From a checkpoint of a small transformer trained on Wikipedia.
Size: 22 layers, width 256, MLP 1024 squared ReLU, vocabulary 8192, 19.4M parameters.
Architecture: LayerNorm before each block, no biases in attention or MLP, some layers without attention, attention sinks, a smear gate.
Training: 828M tokens, 4235 steps.
Each number is 128 + 24 x the weight over its row's rms, rounded and kept within 0 to 255. Layers, rows and columns count from 0. Numbers have three digits each. The size before them is the row's rms in percent of the matrix's.

# layer 3 MLP up, 1024x256, rms 0.0836, rows 919-1023, columns 192-223
098:084092144123148087126136114120132134093114178123115151140108095163123102170090123122142126101148
099:108144149106112129124150153148169146140108092106131121179085130141164117141164107173146147118117
100:135176103152157122111149134132120220129119116092138131128099107118120126146133093150141110145100
092:105149149104115083155160115136141101124121133122119100129124098156114072126122114136129107156134
098:147114109116166093131139131094135115130144122120112108122130084131128115135161135148124131127170
111:125102113125151122119144119129096110127142102114123107145103071149062113122133126158136143152123
105:126084099143117149105149140151130113143085097101098095143136163143133085109115112141150172130154
097:117110120133129145119160123081110124097087122167136113167116096171145078165087093153170123134164
102:163132116139128128142157146144113077162106134127125085124143131143112136113109174142168114111140
098:141146141101111080134143154143092135098175178138140125157100142123149132117129126126124121158147
098:117104105095132138143137135114096140115147106154132163180135141162135102136104136111134118193161
100:115111080131140116164155153132153108136108088156142186115117050153091142151137103122135120138131
119:096145068095134127105157116158131109098158104128109121127129104160119123138102135148139104127119
098:116155114119116082135151101166152108115118111119136141155146169117117082190173099112144139135087
095:160136140145137153137143081142129125128149128107118043163111129136120097146129140126124143141105
098:124107058153089135087162112164139159155112147141146131135125140179125104159111117131123113136120
093:111097128110139169133134144156118117165143148127119120089143144189112147123149113156116158172117
101:149101083133125124140139129094054102113141123129137118108124138153131115145154140116165101102153
105:151108124123145178149131135117128123126157146134127101124132135158166130140163146160115125151092
092:111144109115107084119166140127144146127089097139098123102139161140136110184158133134136179120113
103:120118176115120114157156100135130105126132115079160126143122162148149122136113147090122112126133
086:148168115140125143106154132109109071126108109074119135164119123156208123172170147143124134099143
102:112120119118139147092137155082124130136111101159114147117116135152152075192195099116121144127108
092:105139136116106173114139116154129147120131138135085111128092135157113135139123153125131141102095
080:146134144096112136144129130150141096110124132163081124115159089168113122139115132159109113122160
104:149131114146143131090132121109118124123112134126139078149134107148107148142166167129161127142151
101:132128086146136125102138112108133133092126146113170135122131139146111103158195148123138126128093
099:110073090162107103116135080134086131146149123162155156142109126157119139141108113147161142121122
100:143099152143085139145156107088104082130135159113105136149107169117127086113114130118159103159139
093:109093131128150135103164116144134134156128065111097112149174134149114136139126155107137168144112
097:091135106137126147146140113153090131124125105133158177134102138138132146173147117150150155152097
101:131079087144098152176143112108090097119088096091123080151116121160089147145116163106106153132134
089:122101137152115174154114126147113073142146102102119092162074145126181127142153177095123137113106
103:086121181136113153141144096139097155163131159113089123144105137149135145114109100125165115127127
111:151141107107111132123139136137097143138171123144101169159074153148130142160203136140100074127108
102:133149155095075096100146108129110139162160176093119153165126126145110117150113160135115163110116
098:177139142131131096083134100126106110152135140128142108146103135158158101134132143158160149163124
100:169115119143131120096133129138104163153111157142091149158099159138114137114190125120142129122133
079:164143072149133113104133100126101114126151139142121137121130096171129118138136134156168134127172
102:119138119149134115127146110143146153145096144129137151117106099177125111101152149093154119125139
112:105093139137143133105145098112145144122154115142126124116143146178122121116111141104126136125153
108:087133109171095098149115119124139109136128151153105135102155112154161112144157121091104130159130
100:101127137131132108160159110138131082137143074147120160112141092160092090181143190167132104096126
108:075111122139119143095147124110091114106134072114109147151102160164144117153161135131145091183098
104:153124132150125149135159093115116131162122122117119096145100117133131108157124107130139136153163
097:072139101168102180118153146145146124097113101142109118127142146150112115177140109114126086139088
106:126087103148125121133136116126146102116085122104143118142101104129157146182165170152214149099135
099:100159134090119106111129140125117122161118091128110119129151104156085134092088165132144156138139
101:130137140158142151156144149103155118138117099129171141145110147158119126130155170131132160104130
094:143104146133108134132177124159136119102179094144158093116150113154156153137134153114129104172105
114:136145125094090105149154147141137129100134135143102164115112122134131152144122099116120142153128
098:084116158081089150133155131103115093125108095117112141143138112143170095111126091173166169112146
106:117149131130146102072140125118080148164072129121129162126112125150131106142077131144155124104083
100:141157122124105108097131141133178128109117112129162121121073106166113134136112141123168155129103
120:161099127135134113140159141120113075114111156102116124148086119148108153161109119104120101142128
088:120098104141153106153161169122118120150101144147168133117089110139138137131145161150169143122156
102:148149111122130122132159116135134127098157125120125130134136138141139148160158160149173155115096
097:110129124124155168119133140142105131145097125107102115108117122168104148158150157131144117154124
098:118135162101139110130135169136083134147144120121156109158127107188107144153200122161155118160131
086:116103168101113120114106107144129151112128138157097113153116100129100123166128142166183123173104
088:139105139106083123099142111137147127139131105151123129138118121152145095138119134177108123100123
094:116125082140100144109145176139116109099113088112116106174129135122148153133166145141098091122120
088:099125155155125095141145149116081107120173177092121106143118142147145152126182143157158126177103
102:133118096122167112077134129112134106150055111120111110174110171162143104135127127165147104171123
102:116160119111112138141157158126160128137125118133152163156103113156098145141153149131165103133140
116:080108117137188112073157112135093135148090134096177142135133132175150104170131116119114138100110
102:115135148124190162098144148154165163141142130153099173126093125145140143126124110126160127129162
111:083141125105136179112140124111099123126191095121128152160145109135150124165103124080143078155172
104:150139068136107144136162133141094134072136182078129151146110118115118134139121114119125143107135
101:144138130111132137131154109118124142103084097123162124118088106135128129136137141117162109149127
103:129115072120165131116153104138154156131113116113157124087130113159099129127101173138123086106113
116:110110151138149123098173124158123144118094146118103137148081135202137120147133088141146129089097
096:124160120113122124140147119155140118167120100189128124112096153168157149123114147132134164190163
099:124155123113114159136172116101066122139126151058143105167101145131140145147110144132193137090128
098:132152073093142139130153131107134097124095149140138116147146100140126133169104129129163114117109
091:092113143143107148098136142146133110153101089113123100168142149158140108169144155127157073151153
095:083108108108179158159126148094119140160124132088116118137132115137145150155145130102169104149163
091:143069102092124111146142110125165104149102158098108142126146131147140130142124117174154146162101
107:082113093154166119143137147122119148127127081135134105157098118133110135115161134131168112177116
087:155150116140112158093124120136095111132108092075140138136166142149140074111131157128121149102160
101:123097136149080118070123071142153126069114133105125135127149142149154138180105135138144132108122
103:164131150112111107113144144134110094151170137121133166153112091192081117141154132168147128172099
102:137107109104130171094149096115144110139162079117096125132146101151153111126146117153134127093151
091:129114063164102088128146121155112090114153126131158140197135160161115129124133163135120128117106
091:134091102087132125081143103108155143146106130128133141166114119143151148157103133133100100104126
098:141118071107164136128164126136185100145102095185182089130131153159138146163138149131178116098145
113:112102147145138141056193133131089139125141107119150094118102142175112105162111130105121135135159
110:103148122135103104135145124102146098126123137131090131137169107142063151111155101117161176171146
104:130084132112132126122164101100110165095100118137151146145123132187139096120149105154141185100098
100:122115115152115171152145160171144105131117138125101082122065123115096123159118129131137141148139
096:168150105103162109086142109116075137121097107083100088162104066174121103161146131121141121151085
122:120114098096133120129135141118083135176110099101158128155114155179121109175114107099133129130115
094:152137141154132149134117097149089148149165115119119127095131151139102094141152179131124120105163
100:097133086132153099146152161108120127144122128152130120146101116134186127159101143141144160152110
093:131157114144128141119142121100093140119135113130106124124093124118180142120176130154160166165097
104:129119099140126118117143158149073099124144130082163137142096143132105118148134118117107097120125
097:132106114140159150088160117114106114111149117095104123107104111168143105153119147160130134128152
094:136140118155125178130151139134135094141143177124158129145095134132135131145136101119164114123143
100:118123136116126109119140134141094145124150139117133091179075147153107053146129136101174138124110
113:136114089141107122130143122140109182095127153114110095138095098135116117189128151103169130174088
094:150145086096131130127136104145110143134171096135126118161129093132141123160133167184083121119113
104:147108064154158122111139082143124120106130103155153109118128136150122133177125108132150154126121
100:130149162133124100115158108090096106104084097099132130111136127140120147178136165094137156105109
099:060122083109117122140141124116089080140152116116121127126120137152102077147191116154100133157147
122:157088124178158170118142090141091121135125168141142123170123122193129100149136123134126162168121
# layer 3 MLP down (transposed), 1024x256, rms 0.0768, rows 919-1023, columns 192-223
095:160088154092136085109094146121139159162108118136116133106154132153166160147151101068116149095106
114:134115143124109148147117118165137150122118111096135117132096110150136179111113105106116104103121
105:167111135106143101114107112143170137153136148077166129102092159134165118124116120118179153153114
089:131160107116203102037136086140139142142116119143111153129108154122147154155116182098136132123107
089:130104159136112112143128141104168123114105121108118112141110118101143134124121137148132096148151
110:163097070188108120129130154154154163109099123153138118148088124134119177118131110138094142115138
110:093103144144129158105143099148142144167135156114125156107094104112099116136131115155154101116140
096:162160147133156119126125099149106173115140097078146123115129148101145105115106174173136110114137
106:090116141146113107131152121114112131150147161116141146132168117172121110146172157147134152107185
098:123129143140137147136148124136095116158112110143110082141087138130123157121147116088069111130127
094:136154106131146095128082136122224125107131126139157135058109147119129129118116149113164126143109
105:118139086076116147108097127144082138125121132126120116124142147151108147098171140103106112146141
120:100114120161138132086168138122152120102126136105151161105156116126131135158199094092169189131126
090:138126138113122102134127119190179094122142143133131147140142161108147115103122128150140117165132
098:084168124135151158113180094117126117119105120065110142114107106128165116110128083109115157105105
098:153117085135147074116136120140119130085163135158132142105121138120129153097130117108161148107122
093:123121093166157136130119149127078046136100121182142109162119167147138143168139200144113139106117
105:145110107125152100144137114173083102141136119105135131105158149131123139129136161148117125130110
106:143110083134130150147136119135124116122095142147135142168129129147151114104082146125108117148119
091:148120089186088144088128127156128128160104150111152110128116116099113121145171159102181135103149
104:153117118121113175148123141155158138146124109139104124167127138109146140180135113168142147123138
081:133150142118122176105130167132087149097098130157139135161104156082108101156108091091110117100118
103:169144103091181122136140139135099098120123150178125156096125155168149143162111143113138129117116
101:117099123093140142178112125118099146125160099144147087110116135126115121153116134122152118134160
087:106137183105087150130088125101129160150123165141130096111153099083094119129093144107155106177107
107:137111161120133098148093159123145107116133127116104089139118143135101161150104105142151081104152
094:149151157132114098144093116178140139156139140123120149151161105099126117124131160100116134116165
086:166151117142153107150156132139114133128152132109144143114138122043150136138176136159120126156144
095:165132153138091124126098133154093105107102095109150108121147138139097070141118145140108120135150
089:173132122141114110105130138173115148120159107097094161137119117094139139129139148087134146141145
095:117087092154165124128116109189147144132161101127174144116114111132106156141126117086124104122125
101:098166141172113121160108145111106132171077111090146185142085140129159123151143127137135148127152
089:125111123156145100143056140163132138109168133098134130155145167120125116111129089132120122118167
106:067136189138113148073117091166129158130127146107132117123156095125143144110154106124149116149140
109:063139124155142127143143130130151118167148102111134143141089111110116125125096147120163135109116
109:169129158148134070148138095137112137142127084102140122127148096169115118168103120109170121129085
092:160110176173149108110116119136117135164183157153128101132113144104098135121108114161105103103155
105:128124135103135114153128099150135134191127138165125113133169156146102130166080087099114109155090
074:159117155109092133136065141188129145162125097108139109103119131094137116086126101091097122155104
105:163113148103139127124103163146122138124078149123095137148196143167144108141086134130116100141103
115:122102139104127120096128106121116131123181097074144138100181157122131123147093133103114162148129
110:107145116128126117148127121124147128136134095124110125112143162096124081108112121149090139090089
098:144101100114138143145088114124150110155131112141111104091144125077145135099175091145130151137157
109:148148093097171144103149156128141142150132132141078102128154118092109133131117104116158110141095
094:100128117140117138135127121153112125117092160160133121174161123116111111089107096117109105087118
103:116115086127126123144127081098135180139173117148151123151141135145116141143122103095149140170136
107:114094097112114125173095128128170131130085148114087125112180161091104124122162090107119121143110
103:115139129116094098152099113119106097148140137139118149152166160179135092125089174128178099088101
094:129167132162128145175141134107113138100106102150107106108127121125163154073099133082132103128141
100:142164089127101119136086128111138151161137165150106164165102160171139124118122104125155185144140
113:126088081153147099107109119121189124156129145099088156144091107098111122163106090146139127097112
099:153187108137128129083127137164097120106124148098133133140116134115096122155129153129099098141137
105:113086130099165113116151106201114153114139158143118128115138167097118127142149173113118136199134
092:135129086182148140098144109109148142134159117125159104106145139149132133148156139135199128135115
124:114144130146167101137132126110096090145131086146126133112180155163116146149129126121158117170169
093:176097129115100145115128103147085149132132133087148128158181154103148078109139170110156107118101
101:128156135127108099131131165137083118140121080171099175105097170112108143152124139157140121117130
097:144096120100143101129138104130113119125153159137152128157131085114106127130109137072181145158127
099:157079120170136138086143126128152181162195122150163102109155140130118129164121140088129138107093
088:133129104101132107115126098150126104147135108086146145169107128134161119132125147168115106135132
088:158165132148157133083126130121092150145164121108127081111120149113102148123103119100110183129130
113:130110067125131087153131134185127146128121133103080128117111096111100109172086123116134172128144
080:099129139092114138162081131123122126120130101117130121135145163082121102134132136134137095152104
100:165144078101082132101105113143104176121146143171116104143093148132136135185106138118132140099120
107:157144116162105145119118155135171164119122129109130149137167125108109167108134121117117116111132
116:167121074170099107141123096111128093170144154108178158100136089120095094148143074134143149109103
108:171116079121151127105086134131096122117094088149108170153099150114137121117082118130152104108137
112:117120151091122081163114092135101102109091081135119094095119106126116159161083166162107170140158
106:148131093109123112122146108131152125130118075138128128160143104107118136139120158135199119109144
097:101121130129128142115096129114134106101123111106099102117131125139149160115114179111111144110106
112:142128125153134073123122118146130140117137110092135093132173118102106102143159112134145122116125
119:083102174128180107137111111126160129153145105140167138125126161154112146160167154119106126140145
096:148150127115145079125133115091092127088108096104123133096164101145139127106135129118147140132108
098:138144109103085143131108144133082105216150158112165150148134184094129118143136153117155105105143
099:092108103171158130151119163153110130121120162136072154147151115115126134153108093122159097152109
100:142123104085149110138110082127092139148153146105109101150128125150057088132155154085152156158087
089:132112138129109143161103162097124111117086100128151114120156099098147100166115127125111090126092
091:162135154131115115106141140114111103145154070116103103120106156106112118139145127090145118102135
100:160090127130150125110131144120153118152155125078111137153158106160086139124105143111084107114154
084:122120130129132140157081126126140179176146132146125121148136120101063095088107115086113096157134
103:107131108118169130123125145128123127157112105149158095105141139079147137124121151116120139116110
113:126108108119123135093133117120109123147164159063101132095136137127136109171127100127108116134154
102:127140126123136122160117137113091102118191070166123144133133117104161149096186143093094102114158
078:101138138115139089145130159144104149109127128143140118113125160100100069117131129157113111154122
091:143161144157114098142097103141108122146153143142135159173113155101134144142184146182147129138112
088:075129168122119101118119126171125153133143148145153134145096137113163128119116113115104139117135
117:127113126147118123134122137085120135153117159157152131136104159090112136122110121158108095118153
112:154120152082070114184140177130064121107124123139046148125167161159099088147097140111136107139134
100:111152115087133114166140081107130131119166102154120132164114102137161122077114135124103132157092
105:119178128134125122126111100136138119128134110124135132121148136095151144126098154153171135133115
099:149062114144138096123111118118115154125149115090141131099142159067156140103144121143111150105087
120:173142140119128176111159151111089134107134117169131115103106128160101086101143148134121113107136
091:117107158133101112159094119184130149105147107133159113123176132100148117140127136143125135148141
098:116104122134137135121114140126111103129109140085155105164099102087112131139127133098145131115141
096:108109151167141083120065132186110117082135143163120115159124169036109139140090089120167125101137
101:120148142134128149148081161092119092139110092167109157100140171092096121090143161073148122111173
100:126127132167108123167109170131079125140084136130126099118174143132081143125126094092112164120160
106:153150124127141110082097118130130095123116112098141126113148086146138135155119135130124139125107
096:115099115091136115120129145146100143115117093110122058130135101153108101127101141122150153178131
113:121208136118121114154141127105106112145104111131140137111116136087152113117148132184124175124140
098:143129121152139097109126126161133135136133164121085151116147144115109161167114118121170118151116
095:108099088129115089125138098156092133127131173165114138115134167113112110154145114140125101080158
096:123168121148104138189124132112112126157173121190095076145141122117108091124111132170082140121173
093:134111172119129116138114140161118163145119114118171126119164108101117148120138126178096108121138
114:111126108102106144105126128143089130143134106148101176122095171164114115128114136115137105151119